Weights of a small transformer language model.
Size: 5 heads of 32, vocabulary 8192, 5.4M parameters.
Architecture: LayerNorm before each block, rotary positions, attention and MLP in parallel.
Training: a variant of SOAP for these matrices, 4422 steps.
Each number is 500 + 40 x the weight over the matrix's rms, rounded and kept within 0 to 999. Layers, rows and columns count from 0. Numbers have three digits each.

# layer 3 attention query, 160x160, rms 0.0524, rows 96-127, columns 0-159
517501492493437474477483473467483514524545527496489561516511517519522485454448525512552449463526481481564576486525517494467442502524458520511552534433468438497480487488519485568512553556460509512533529504504534559497445456463469512524469489504432494417520514517479389483512467527544498515503509484555500456496513522456502508467510475474450507456542457499495521506504494497509508539564459508512508512485536493548455519484528533555480508482567513513526573486486425468486536422548483
559497486567452442520438484524499545487449570501438507516454364507486409512553532448494423584522458518579466507383510547561455519497535422519563520524499446433498579533523522500484449516472513513529447407496465450556520594529531565554471519475453482490507533575473544510437487470446527476500545481473551450542576516418496485524504454468516509443505431540562491493587500562527463514519588511488527487592473573526541494437502515513464496453515557462522464474458556465493488530446421
528533491508489461469566464466488473468456529541512511522571417539513450511535519491485446508524523573548499490479481565619513588498548436523541467545515463502572529523528483512550485508428495534529423474509495460491541514512472516499527512457483451395477520507503501535517519509491543491523516521526509458564548515518518491508571496512550499562519511475553478530515497606540550536502539527568589497542468507576509514425516511451512529467568576513466507532509564465485471465499493
465473558481546547543570510469498492464482492523495488489437540497524476527430562507446484518515551551531480506574465498511489486543534448524444479570471501531490437463540485475537490496518525509529524422543456513578478543527538576520510499483484509494496456472432544525525537482478462524438543454503493463463516484496496483471554543498536530531498472579533471516533487486521561538491565455495587479518494462483560463512513515476502527513510472516483433569452522585497506449436394
496521535484515440528455525507465507497520504464493507469472491494490506517445511470578527509489521480450486495530510466435512464509520492526551522492485543552466462564414455476443532502522511462458549475553488480478467553542526479445534527542462527517524512510496474521471491469521522472482521535475499493511456502515493513489472491458520510478539488533509495431460473471431515507483428484487478565501503517482571506532452533551540511544513465471466478482498500493494550463488523
501515480467436494439545466497529500505485512475550538434556469498508477425549490444552519461519509478511517551507540535541497535509509495482584526493515456461548622539467498527479524516450531506528466496490575444466585492498449478513464519494435431416475530551537448473521475512523525449528533528542492469548493537514471528537536464506526494491498506468490540497469505534539449493496494521515549553514511548590468508410474502472502525486535530532486508428540422476472449494558487
489560444507483484482548505478498558484486508520473504464508502456486501464547488499519541430459499504469515528546508496611407576476504463474547583476528494465506558455496569550485514509465453474565496570433550510520563458455453472449461494562546457512491487533529451443534469487554531460450521541520477489466540537475541505474528447475443480530462463528550489512435506501510473451491545434468538498504519558480463569505503470446530484540512513506537510463479439492471475497543570
466500474515469462533587461522564509532507589498523456454506529480479481547467468503532476538467509484519534478444501588580502568501481532446519528505490490514495509523483457490545524511494498496484445467469499536442457486488481508499546526557483493490513477506505542469494546528474537552549516516509530533537473474459505479515496496541520520516515491469495552519537575479507503512515537526496490504515498540464549561512472467417497481507503592454539527489504501529539490491485515
502477590534500499512514540510522437411525409520482521531461530490523551542514541565461472585498520507555485517523503397470475457474520540530427472475419514487467464497557538457468509492500480503476599480558463568510446575531646507486497520466580550601527450473527573478513581517455538509467563523538519519461506522545485519455504567470468580490500512546556414475586437492497468490510479476552502478538450402426527426502459531549509537524514404492434514523481530547516552496484488
475517483454467512543518513484471496540583546483529494464417492443438501496544482488490486522452492531514448499455523527544472470502441528469545500467508542498506477523474433513462499489459501507529511524494495530474473474577572452479458538537524582525475505540530530422468509555460485467468569516478478505510484467485440481506461501553511538510537479457513444491496507478523498522519446490555475533545527520506496479472489489534493499478525523399497505501536502497510492481492476
516561475374467524479475461521454435519448479540596520541495450562497528556544547502464460569550555466540462454455470466521505537508580508512552507509488514534494513542548482510483513513529515422474514491502457427474486549523479463439456447535472488533487595568473467547436500526429485459523481512525481566484488528476534544478542563573476515519478513479502403583413430485535466492447490444516538482502435533415426433572562520480456479603477464444565549480468524538535553446517424
496523461436567555501500479511453465510519514510543421459521518455504459512477513485480506484460531436519522509518493465508476491517502519516506456486452476517479510462516457463511544514515542550443439441524483462428477495468485423526570453484536529454527539564534538488607534469445488568483450509593411491437520514593555540489406494470534500551489478431431543485539488417495543514410520549486476566561551494504478443559529568531528480456526472507538504504451522510525466475551466
556559557565522500508480478519602450463473483479530459497403521507553502583483515516584587573451538482445517549442510539496479420477503495477541550468481517508516523517468550547548495556584517504375501472505501487511491489487525468531543494585511505531504467567562504462439519494559446376421473466544478498499520469471533529507507491550468481449624616457471460536421500458417499487478572515484455540388394485599399527483514467474478520506480504366498450559497544443503437533476498
470472478539485512536493563515450461517556448499452563494568503507538497562521522450521593504473524527552564472486430455530512465584463444525417482541561526546498564519520526427513544513485501495432527481418552464475521454498477461562452503476442579516411476466529516506460483553473469521483516510518598611532510507529563553477528439457544518536496509490507470486453542463505504420532544521498476510465515509447529485501519414572461439478448495474421470486492399453545510494509473
461519456517485497529487542412505499535520464396490580462490439576602522545434506456483467543427555524498475489487510507460483440537485464404536417543498430468496478449553462513551468492437533473463450466499493492546532551476502500460498492478474455498490533538497513496440479550504557506500451509498470513504459437553522515488480511505447457483506430463547580440490489525461523549552519457454464509497383471495507488461500582446511512540572537537600473401466559515418448491417439
475431515500543539596534465593540518432472438403512575513472470477485514450476521463506485513571524450477511537552572531503522518560518549543482429456493502576543507540578463491499447506610485514461429489489503540438531437513436527459507475556535501576464525545438568486477488509489477532513468499479546467474573469526500547575547493531440551551484514428460505468427524410495471503489440460430550574480505480458482460465512539485515445553603515499499461453454454482518553556535488
560478450543473583493505545476513555562520398504570560481475525466520457439529499496562521480453540567511534597527476488474494536511506445526558573527559471494452461527471545480518475477506558500466548481584451524471503447559511575516517526552453457509451468464434534512616484590539503503581497475558570451582522463536520535444441469502507526531472545594492533556487479586460386460605530476487493541545545573602605530441606431501459570444452516471475547489484521517463505508523481
559499544412582487527498528489478537504490500521467465446454473561515496489437606474423476500490480515552450557443542431531552508493514555522550457475458490584491464489456439462522573560492521590510460549519392520515470453561540443502434551444419447525425495504478518513502447436537467543571507506522499537547517450498552516493498514420545442562461609517479528508483503519470459545470504538551499519469576484474507537485429550461408467500514555468526525550390506500499447435509522
485547549532478472578492451540523516465491427509525559505498494537472509484402438497506557520567509501525541502458452499402468446468482461513584442524429527482543516541480593526494574478401572493539479538543489458529507475496503501561513526557541446521456553506440465442497520448459440471470474433516530528522424501526529498367482418558515446430471525486493545490479561503479531505550505466477550487544582560531550414465449475501455417616445544524491528537505491500513475552511496
510472476475479574545493580536472486464578510504546527455459508488504486405491498505445561530405424495449585545496515583592507478415547552479484439561573527468481472572486446423454466414562575518521465499497526506519521461530481476592514432475541370530507485471491477563485417547448533491531491501529564483505447563489504445551401474558556501530421529507428510503552521481476538472456442527500525547389451514545512457458484454406463515510487483415469529492473495471504452431524537
534533492521530456466496482511461522528552500489442571546606535564572490535496560510479451477485484445525545430491527596462488535560504478510428567533482552557521534518583560526532536447495550575508469551486443518523451559535521537514552494579506478573437551576461502577504471576578547543481500543539459510546457526466525499476438478507471517408507530565516521515523512484573602534475555473528481529476541518517498487517478491421461533374351525520454493549547522466448541460558529
482529539492417459531478520464454436558477535565434477426556434559519421450560515490523588502517494472483500514471489473538481570464539543548551451515459526526543532509472550555519405485523446521568506455586555451525420380551560553471446494488511531409578497498563454497465519472476547558491527544513521556536513430442448542511510478480513446484495542476538424528425562462500468499488547495537556506494449430528504498486472472466507481532508507517577478567447541517472439512516442
450496484606494421489528616553455523582582587518462570575499480523496499380547504455510491562514612550497527528501504484588472473484465492449601502510484561574499463544500520449530541532571549433486490564562552524572569493501537534479531514497539533508543482515409561537443388522561520494527538497552473500507469464484511510519512484505521533487466528523505512460505520518532507507494597496504482528527618554465494488562556536530502488480509537551452561536546485489505506543505535
466437476463501466512531528494480497472560510456575457501536489508501472470531458495571481508454530506495550416446555509487459543518569461562482530413506444455448508394537443492461463457554469413523519498490535485561457484567500395551541566511557517526539552437542487489502464485485475473452481494519525468451486519559462468515551539472495518469572547409633538518489487498557462485496468467432542453522488494544513507528490552488456551445503499471453517512428510441589530457496393
439464499499472521412514522478461446508520459507465457460564457562507543525507543455498490468511488558450468476502468489460466475472504484555479528385486507511527561476479527538514501445447497501487456562552422516535522608469455539554509543433570455495491471500482527499489484474433431464510556481511501529509557481439581538544441461501508573484495561455514509512447409478478418524510564533484480542530535506490536447417490453491513531529464553478512503473467441473455407462433454
461494475497473506475602477543476486512479506473450462546502470455550445485446518521473502476491508511508454477493473550504504478507484546528554528479528509455487540468495519470523501552509471479440487520528460477567517515567471537606448456487465504510489424532504489546478469506438531572440426510520541455464556499471544538504465523415483475481562479560495472481445517518502535470488504406537569505483496510500435510419387470486499525513535451460516510476519448475540474470495542
520583479430525418502491429551455487518503510486505467500528545450514496527420497490488476514496449516530514498523541580606549494517520485511610544567442522471481540536496517471515527538466560523525439515503489431557467504494501511527540544492521476459522500494462551520506517520552479597484542387500514480583530523478515446568405507526575508556561469481561410521512483499451487517504495567451513455505437434527507516577539527466555455541542560457450476532529514494498482520529487
534559511421489582468512460448555463556553472484471503476488551467469554542521564585540460530512516447525577423481533507544531375519552537496565471475487547540473487544530509460465531485521480543493446561475514425500493470535473502521482484485502478468468459514572473603522553474517547560476543526508482530527474458472522488485461528563525510505545483497479561549469550518518453514522476540448476433492523496552473447510549569560473532511489525521445656447501509592592493506484520
505516438518523461455571589496542519466528502494502411539510496524543502513554550547466544521512582443533505559586416508507542453505532385492476449514506455495568487527498504522503542477464500491526506481525545546580618485493517581546495525516404557423463522526470496454490432552455551508584562478495445468522613523406483488448452452509506463576581462499475566450508555575460552437539533474477520489492537536488533438496521484438501520516502543457479597519459462543524520515573431
496498566545480530445529511504499606595453551564558478506522484475449545503497567512391436545428571466544561540500458495507486488467550534511527537527503469566551505434475606499522472552485559501448429552460461461501563454526379536458455495515493504606607499449474513484460485542529565490559512491390489491454510500517527498504431513402506483473526497424480483505544514515535559519525504505452489557443443494606475552432515555546477479531549484487493531538506547429527517544493439
470532464502451499574492451401480473425537489565481481435424502433562567501478463465512572468453549471498500468546486497570486554548551469501494489409504442529536479531482495472526517535505464535501484535512514555429537597489452437436531477489553514502479545538493420531438554561433461510474504499567509454487469426590531523515488448509472516524526556491494475540529529508466468534500445438493504563515465514500489517486430528423518510507461460502494598463499525579572547540502525
422447487486537535569455498486533480507559506530525489508469540454477505492580542478513490483550513475474407568412542495489496486457438506537559449524556541498510495506448481460542495530521473493552531566481475501522524440386499548473508457446488556538505474506519483446582473492582539453473518538524534542503443490572504515474575447567544452483515490486529486440530525566487515450572507484543496444572456509518537459490517510356603533549467521492537524533493482529558515471539534
# layer 3 attention key, 160x160, rms 0.0527, rows 96-127, columns 0-159
427495566473515495467431492467533522455572483551457543576458510559508522428519531490491447546492488480559518558475482586585492522484452507509470471499498542530542559517491502507501487493493447486571570456559479524532500554463542512543475572555532477448491516505497520529503471479572535467490535442514520524487523445499489554458535505522495513508483444542516469483516466525502491437517511510500470481518491447465564536499532493480453479501520464559455538504523472558580582479511473
524513451542499500429398495569522470456522524490521456556399504516558505364482421456445504592496434578523486528449468519498534442529499487444485508573467539489543568581501499550511557485531463429512442508496520535481541528553424517514494450507595523447466485491499545585527442499527411454466522490554500429552495529476491448561496599448461558491495507577532489542592520554478500428557509455558483479477528468383492503479490523522458476532529540585497476467515446530440484476506511
490518405516508568512527459528529482574545535448484607469461494536452420452491528469486518511417462507536483473500541548471414465448508512423556471500508534503484562517447509557471508517490507486510527481515513550576494589494487473517532572458480489491558503497500495488470447526522530475590485557483445508511469510473501476487520457496503492537477448478508541450536517514492450458504485566515447497424495544400490433467476534533510486532541511479515506479535460491468499481446505
470493423558527438534532511521517485472517408537544526431568554471510464520466419526564503491511486495441423523466518545522407556458474514521469525585448477518521399496436558472562458554507450548431499451462564496482504460495492505492523449536470468470553536507577553516488479517545560503552441511530470521486493452560510511511488439568506491539475534486396554487466507471542533453450478566483501494501520512571481504587470536463538455459518581541493465549519496514544456514534461
468479520606486488470459504503535505477500439466460515561485540511528605485548539479564476510477561495523468494482549497541519467447514476512481585474461461501450456543529464502513548524546442457505523432495523537530495504520562480513580499498485463531538504491493511505550476444531480466480488511496549490498498513487479498508543512508538502531514539478473537542533510442503505519516537476499511513554474455553488563518533532449504536487486473522473542488484485540497499474503481
568551489532492497502486506554523439575487581488460481497366474515498491467471584466527432524465514556536535460530461454485529461487612496459525571522488585470385609492517451515482566501492463382564528528526474526524548538548535527471563585554533517477537505508491522552528451464567468469448519460537475492486530533432493488530556442471522533520460466500574460568550496500471510532547584469438477457533446479475496510487506455525487498515582460498474541487503446580416535393502521
514523465641495554463478405572535510551505494505481554537524590539455508577549598518485513473509505510521521467507499521444531476458525402525530515477534496474479586543522536628483533490508451471572617502525521568506534509490580555527482582501467538549517456544461487531551489513530469474485588482449539528509494558514534533476495526427492553452463448515517507551602509523513478471520622566520509521524493486489524582533494488474474540537521477476490501485599581576456446491548543
531534489534550513515604489477459495514499499529493514452501534481558536490504555530547466473534475540504552478441529526506503563526483511503519518481457562557543442484528470505563493480528510526522514440508461500464480473538474485466500491500447477514528523553447519493499496467473550514504492510480501492531482513474509492511462533480546447514480519496483576503488498498481481552507543449448508504498499527521518543521514454458532443440512578465492550530517508489506503557485504
495560485504528560463570460525481450556436513489535527455451496467517457464537525532521502497510425561480510511474534528517493575522516490493537474609493528510518509508486525480509451479524511536485440481478480539442510541544501480490468552539515440475525466545482555529502486531482563452477514507485463501493522559499514481478491534491501447501462529499530557587486436526410457556453501483417522510495527535490440530553492480530533476426486526436509471501525456499536484525506508
504526481543479497482455470548563479502416467410477492439430500516521517515509566446523490506390510535543457409486496520476509460509555430476509579450558488463500469542547484525501494513487466415500537434501496546473526570462567459559528549505556499520501467491491512475537449545544520510435533524422535527414470587514552431511562474517553490466459572518553512553568484472510551531505523470407456597536458471476546501470526474494507464493472506507494563424536508465463485434504501
499568420405532517519458522551519532499492402556452481455519455468519528482501539449483513488529465516477492388461557476550395475478538495487528504510395542542506568519518480524526559510527464552527540523529477547555510515527474420489543448484468512513417460461550593441518547436473471511523476528450459449486481485526560521439507503414487506453512532497529555414497492404544499566581485453479534548507541517458562496528561458490497498555495483497489540503541428479443449480467496
475502531529464413521472446571499433517546553516483474487537452550491484507500500490534487562464482592482631518503536542506480429508450484493576530541534489454405497459582465554511444516539526443500515522484484520510524407518456470578484426585495483518526522550561538511527525419528418565503531474535504543519486534477505453521518481462527523579501486578467542476538497482530448450484552542541519502526501466469509434448472545492546473501553537502480545469520494472490514436472398
566542541560476417471497455596509542492546507482472530501432539559521473496462491570533460507535564486581542629493561463492487480461493420545579540429477435613485477520489439526489524560497383561508546486513635515500456491479532537468507568578423503563475470430415455463491499453471514555488576549506519452462474474511520484503583494479456466485551522488479485604453523533492539466516407487410505461515511508555502490438555524445492508587481549465493518530489405519571471567489480
508502545434473491457502441554482608548481495476459504491510566428469500500471518465454505524529543575458549445390479391432522476467519531463457486481532532478550577498484532455520560519507475482477526528522507443548470456507505593561409511538459487530557523552538459499494465494485452528462537498423527484536471456428514482586507552543497530542546572443451457533535525488444546507556585564576494577454468450541498588535425479483422451476500515506460486449488567447445540506508535
457494581440453446450530526516565511479499516523545435563486437527539553486480459452505494461420506573447570528532536501507466528485516564585481489450433495494501445449525485407490521531548548516439504452585476522469497530468571506485442419510449450578501489484448553524461544528436427495514472489519426555461522486582509549457524532518477553549603491486494522533511450484543453496523498504462525501497475519523536547588522455530508493500515551486566430482539484520479587490501450
571529539464520502483535568579458517569461550467558450476464479421531504424524578459582527532463632467375440483437480521474556448475566476448592448424437483476517523474488507576556572472477476490511488480483431544492492481482493482521442477469529571570498561497441509522436545547550438450548527478447537505428475511462438551515483473435483458502540434486543463526527530531519446467492498552447479462566443516389489476574537464485491463501447513522499538467454479440504581505490486
471536499523513450411456411466435577483434449414466517521420470541461580450561447518590478531503521482553453495450469456543506482552565447529484532560528518461462505484455651551496454496440470413531490492465461505461502461537467432413465560548528461471492568480470491521431426551503483438552492441568446543520494458510508580584489525471540490559516494463505523540468467495451489509551567487500491533493524507547461489497525578457477593430480542551451464464403534517495403536549471
544463525488510508564421488497486590454497462442434497458514500584476479570507446538520460541488425531491432598450476487452472494532497500413473483489390507510509474428508480559514551458433488385456498506527477503537579546470520400472474483533546375400524561585497468471491446480499548536503473537517446498515458514499526438524491492481510433588432594533554525525513502528568525460581481556553356529541486468427492544501437529466494418461444550545477499505454415446509559546508445
452485474525520506516489496564527547478523478541511481518424505483506586456402438585496479516540445451445486544511509410581550542494521463512483551452417515508507532404499455426549521519496422406558474548494424535437544457537480487550453497518616485554477517464410529473431508492516425507436518448518519542494497482425431485513430486519466498523506474494522511503411532469532463543493516497516564509514471477547406543455442442487475464604525502509477465462545438450427473474475511
540449502456494550519531567488500424541422402389498492494496558470437477520471473500587559565533573568511576415478605465501496436519447604533593484497531481466549486545505577503495429467498526439457469523483531585568523538510556491527600529591570459544584531519476516545469531524491549510488456475466504474453513522421485528493499494500470523562489564527537537439488576472491546557502476520496491534543432519538520513357512496543512502501424536429480510498488426523521508475552523
478444455554508507518438510506548549506563453505415498483459500508479511506420459410529521506415504537551449529487474473444488453523447441479514465436601537490498492521576569515534505476444528467554476536501502485525433588541476564487506570467515405476508531526430533497482457489492515471516455563450429448553459549476477493514478469464575508436431456455501499507462431395544447419482540535470453469414503518523459458597455449476517476444402444480529469427607442477492412524490496
471500499457450493564551501465378524507509553459514553466543486512489479496448513470504466509479480526495397537560596493520382494447464451482476501573504490493550469487534487465525586599533505477555586490490522493465513538488536534567451522469491431473512447485518441455554543503453560510592559384521529470537571436500546490491534476459421544529492513505613460518485449492575480546471494518542525501523544431463480504418537473436489417464509579508485467484479536558453504519523518
479463455451502661523500510508421553592477533473484482523472520510553453498497507544474506357507553517475454470492497415570508523446546518540550496482541448490503503509482463463596432500457496395484395516451433511450495525481506473447555532471528540569442538528474487497493494556405425510533453488498514398577436513509553433467528588544437437526504413458542509493561538503435524444492456523540465538450496441472552447596488535522538537465396485510485521459498528552469469568517465
456464501551458455549453538458514460571516482471456562553500561508515465515499512512541521622464498479526527556498521527471479520483448542553479453396495422551579487565514510484435544494486474443560452580502471417465450421513449496503532486473514562594556526412610525578518481519513501490500475485418509496465558451514501551576547536455431535517492488542494513478483535446496494513436511523522496518424611507504460491490549541438477522551588548497493434481518504516492492432558465
541501565545518490548448480481571583524579525539522492563475481559464495423499553505478534507550450520537471553554533492432433434494534500494482425509494541479567542500513490517453543595454484418438540452497412484519461558499478522532466481503562538501466510515520434517512595522534511488468506434537434487400515458436513488474530501513501459533484490467539562491505422503504551428544528574485515550515511555569520518472510512481519502587489514424467516565497517559433444530564399
513513503448446536516514530528451493451489499534501493465499548495538501445550515531441565539576481476522526439483527473412489565463451531596527483569424427445451493520560543474536440499484466534441510473438496487465472593474464489547443482519500461476572525448456538579457485482467567466551512516499554479488495495508528463464510485532499514509493507394399478513510506492491411482525503504568403513539501522477517473521479509503520523537524468546536480553461415445473482540526469
476531474454508506590427553596480454479517510467490535427491447482526515526566437480529419506572513537507480497399572499504517434501521496442525475499529507521540458462508509484520459444509561426444401494564551473537485453503528494486519453449564445421416432501498570481511504558489529524530523510416560498517581486467541450544398509510421519494454515539478487483535538502478534499476504452510465526467451549445509467486524498500575524525576517507554496466518462536451474557520418
484542439500457470466475553520532515463476450497513491483448511496519477489494458501452487519525514499488587443587475456453414436492447502465465600508474542572430517540488483524558443385521546454458462563575504478498578521492458475468443449569536522553436498507478470447467468465486519545501522466481484519477572510437498529502504511550473559518441521485492510483490485552481455495504401458454428481463556482481538518465585491520518470507570508462532573499492530469522435462531443
512451522445496544465406518553432563516508559558493427445413555487506424499519556477495585432446528525483528604503543523562467441418554487425477478550508514516386521561539515543521434496484447520554520561511528469520522566487503421440534527520569563384538449462458550496471467494518457482516528481481453558485489588511415434507411502545472448543474531461534506564538459511483518520516475394534437514541490549554503489560444541449559497451554546505504516505455547460469486501501484
496509459501476544476450509556402527518512581487536535492559450459467484460426521510434495455473499478509593475487461527547522473523507549463488463440468439513449436486472586498447580533585435496530510464469446510455525571529475511472585505484527497483497400506495508602467491557511498584505480538581484529401443529563589456519466556392498516501510516443583477464468602542555423465534477508444492441425464540419588510514504561557519463449511495532483558497519466499479461518525429
570491437555511403455484477469458447455397458525521428602494510569496488562574451487449531519423487510509546525553531507587469501443458440559531507434483525484501516495451546467481500565456538507473479512528505485535441479475488473478481546492470480531474530526530534485442529497534418456512478466527496566486563521430505490479508496456542497464569539482505519445481524525486457528545490473505508512492474483488517568466560481456507443473509488537550497581552484500454568381547451
419453517458562486456478483474459513484477466428491484477503497511416463415538528426541473469475495506481446518457440467517521514477518526497501565527453503540420469513484437495500522470527461539433456503518508517459490514456424436487459474469449471488585523470542483446509577533503466443512546519502536525569508488511428491469494529580498511470543461530480431532508573459551419532521452445543526451490437442516458528473543435559488487566475608478448360581515573494498470458557461
# layer 3 attention value, 160x160, rms 0.047, rows 96-107, columns 0-159
498448475579474506504475459517492542451454529493532515531560531530536463466469469576538536487494493506480460444462516523542472577576552478571482538479490499524474459458466518465478518520498464526545510555587473486501471468558441457520540578554484486499466460472553501484501464491431504476561481484516506553562612450452392522578518506590523453470468458549511474436458497441510504531557468541508553515537580468506482556490416483437428525551531539462518574539506505418515514558516517
491421496543488516468495420579476558513512499487549550483515498512503470472382484441511576566457491550448542449496474540536486492524543531476447531544557504522452472488536524523543404516546508528537478447464440625566541514410552526498412476513529437489514452522486471493483516491497505462463474482511527396446553471498495517445573515466531488500582474552555490544535512506546495483553473473542455454492426502486518513528495525531448494577479553472480466510508467464539560502493491
482553525531488467542513412522489512410518465540472477528470610515465476463472497520471525542521467505518537471474579476490502493519522463479476457509491576566456437536455493487501465521460524499504478442541499553537504500527574495511477483498494519429482534558456506516510509464487509555490503494567471555522459464526452417466474510535530523501549465496544406470475532604448454467532557486522428536443588486559566500467588542478530489557596478565578551502440557572500471486412533
532495520520495538490531479536509523508547485472560543519492511476492515465488537509507399523508443489474509461486515467481559549505519488512451492497456505444455543543483512517500516450591510511548428551447525543524546463486491458507493485464449469514594499487514480515542520445524505496527502464537491483488532518500516522436426653426559567483528485444511465667465607524501463515511492467489511470550410448530455497446555514459459570363443515531551484541476503544506464459558480
469511481570476541490561545465471511531501461505490571477469498488533499503568521543483491585521480394462459472543502497527551477481489578595519439513518465442500532503532587527497517496501457525487581482520450462502477489526431501553518521507547464512520464574465459554491484465486510519535498452502502506475515427545513503482517536521491504549484434476437499530485517523486514514534487515492437551460486518543503550472570478529499499547511503514525588472553456480512506506512487
541530463513490486555496474501490524462467477536514467498531501506461592432462471521523436464505417539483482423587470515559465441543557477567610494446527508515491492491402390592541505511432492508506477486471457461541472476484575631625519463452433494528476526478525491506523528475476515459491502451467526504564584469473519525456486526435556520466484495488535465474478481498509541492541485456462444486472485506509471460424544391437481462504495481507534469528471564495502473463539529
551508484474485547481503451542510490485517474506497498523566482465515489503496483543468493552449418543433497491475452520544501473471456522449497506566548521507504476513486528508459534460543485495518461484469550469556529533481489464457417455534501485537528482454409530421456525396549554521495438507461501540522524552517462495496505527466510426465491480539475495563545582571434505588492545444529528403507423493560456567443484449510530473549480509486514471482493447546503507528515483
527505528421498587526612532567499512515551503526508542471553510460533545574425513522489448513489483463503537498476572526544553555438483530493495499478490492474419525514541555446514518532525604516520485471436434476511513614462463480568555516445489540559510535530503538471532472471505510530411488534566507458484511537515551461462466518495486517485484506475566472436439498491484478486517560492484482503555516505520514480486458502457537444454480532486530443452511497458461502528529513
446549484558451482579495529499506482516516515458567483506487494526544517418471474558507457567562432489521440522479535475559538531519484463449512538460479545509497485527407489518506492411488460563490516640455471499500523516510494440489480551501548482531523502571517461519451548535538428489550452475445516543509497520455477518517550475442504409464442426442505499537415406498449540469513509530513479493529531545594454489549501525406494544532544540509482454528544474553556408478563466
514566465543495450536534425516481488497533517489558585426559445555487506419539484532557522441540562432454425550404406440462487483551571535447525529528497432498537527469449544476511502434435462468560474490540499471515478434487466527507489484371524481458558484512493499489535487509534492420514362538507500493494505436418473523496493523441452454473551490544460413552498438465450505425537529554487487505473548467492434585437520492501474480473439512488560507545519566473447450527541454
501556477461490462470523491526437451485489466493532534541542530475463483480570510459511540491551466506553611539600576498565512484498517506481588527499494471413491485488486509529534504468507509527515524483461488562553455574547529382529522507511520490523476506471509467446487445481541465497504463532556536529440486514424513504470427510409406523484511505569499524476477554460521520543538528479497507368524531510508583498484497514557432493477425512462499535517529475528518509512533509
520437498502555531544520510599509524505379511551529473529503502461480445485505493563473480522474510508422473479508477452508527470511565477522503486447486506425541481556490499513544482517464492434489419515484444482477464456488491496569456530516469562553526575458520458554475517462469464527507416486512520540437497457515491554511487488508487478463477517485479535558488591483515511528457464499560531418455502501518444461493473479468464538528477506460519443480438486561537463494511577
# layer 3 attention output (transposed), 160x160, rms 0.063, rows 96-107, columns 0-159
461512456516477522579536524511503507539452480435499480475514515592541547512473518449468558521497477521530530532532502487472425527495484448535487490556570550558484539475492435455467486453506529406480478514503526518398548526506461502509553448507463502536454537488550573457514390503443527471518515494395445469507513484571532508524442492553461503466530367484507531484496484435537525528493554476413491525407485526499465506540519511457611580503536541524556518503516510497538488494530457
501509475456477436495519504522552508582524512547493479480575546424533476484433567454479525602434518523550500502554540452460485515512473485458466517511424476529486495480502541525413491540436547531494509513492431459429506503587519545483521544539480445489465494555532492470592493474540534424483469519476477510435493483489441492489462584525509507506504524524554506518492513503556487569435420505513403522515479516507511461464535491455559517458497470468449542550502521526465546473534503
438464410441558500521461489542519521539533484509528466499479537430515501499538460516571474530545578571436545461509544564489509491605497469475526488541551494498442434465541456533455484475522506486604493528564550440562504449533562473517552510499463550443483505567491564567478457467434472503445540484495455517490491458403470507522435518531509482504479534514496488443488511505473478453494531476566521568486540458597491495528492590518461503483486531555515479487499460551516586540537564
550458558445515519501503457550546519441493477477498497453554498485422531534524471486497481555570542524550496502470536495478459477520513426491566465555510489455502482468509493493460481504526532477504588525479487514567476561530532501510478527560536503491527533438502486467463474490487461524538524543535549501569492548453536500457431559441548442457557470559511468506502489616529476509520501463468479534440467568464477457552547498442493532559514485498475475437510535491479543530524513
447451470509400475485468583530412452444491437509490428487505511540483460556536456521467478561515482497498489593566487505482498531523539494462556521487482586466529453487500510438519586491508539518481504448480498516574515424585518520534493459511465514475509528486450501497529469559513507536508491545494528523504546486531480445501521528493537518507500474519479522543424489488522462495543528497571497444473481493552506459548471508505545454498510542466491488509487485473548511531611551
504420483492458528478495538520511474500499517482586529515482521508441573509432563529535418512455463489580502438456599481466498449548421418522526520495418484460475486463557527471455512529449460505521520510504458556535558517514536541515438502481507512543487534502400493507486492499417473523525525444526485578487461454441457487507485467547481477488455450485490505521456579497451500517558500540376537491547532499495517495516539520520445437508506575542515537464483514447507515494444394
510565499460482442469485496558510510501551494512502459535506498516515502548422453531502545479449486516502432508516510521543477547571535527414505536513470498459519456490506501409448408574498504529490453455540473504543543508498561395507548552470537512479463467432544537465507530515500520443520458491502498537535470523502515475471499594469532537484457462475563444511607521490563569440483498473470455492483553503495498484522490479495537447509515478543494549492473488551552504464480521
523480512511473516488438492523517543534507536485454526464528448505547606471524490457503488544504464460531501542485500488497539475452531563522566544519518516445470506499448446520535477491483467552510463505491486497492459459545551480499436521472481495492439474568540434497449503425528413521511455470516472505464485471514525510419571544514539474523549467506479514572464474408526461479516397444466496439463611507548519457534521471557483438490453482505508468511476499539581487494538509
604484490493493543532494494487459526478458500490499503519506470523457477529514544478443483538562531505500556485415428520470499480469462445509538534445467545496551476526616439516556494557474550507441543505550470432507525484502478495542449583396460444512513524422534557548507505529468397508494458526539517514521596487500443550498476501572506460492504460551529403486480454466508548505486502496468543540460506508480487524531530511459537502486584505452480482518517500520519441508496536
436493503513524532524495543437425464536373495428399471554562474541428497494564511544525476516508497537546463434517462456545541489514497419493420426487487501520450539585524503460465551510466443454480468527486490474580519543539486474492468507476471537539568555471519494503535463526502476508511523495471491496534489482511498518491463542528482430491474512454443452461574434456510556548506470506534471536517505504539454379529460411564438505488530553437461468524571505478509493482539439
577532522487567528441530553496490552575490484516538421526463478560528530512509535508519403551462504536489513537430505493445469398495584573505494508453451568471493473482476539532506440555538528451483482496482463524462557463499539490511523486491532506528499494530489489577467481530532507450506526481531406476561510486461454475497521595460468497505540438467478494544472533541543498461488494434542454578505484507434535427532494502564537464508537446503500454533515509410503508482460571
530548544479426545511546538568502478503491521515584511504481481494531526441466471553536519504496447492462484532421508459462463490541552429487484539527503493472449502489499525541472487526461492533488579506475480454484519573534467519528509496457454511497513597491539422518466453521440529447483552544529524573501498493490592584464501493461491486488418559423506489524507507545515532524559515579487445461505507531505481517516528551517504576519523530502458425499454505517530499482485508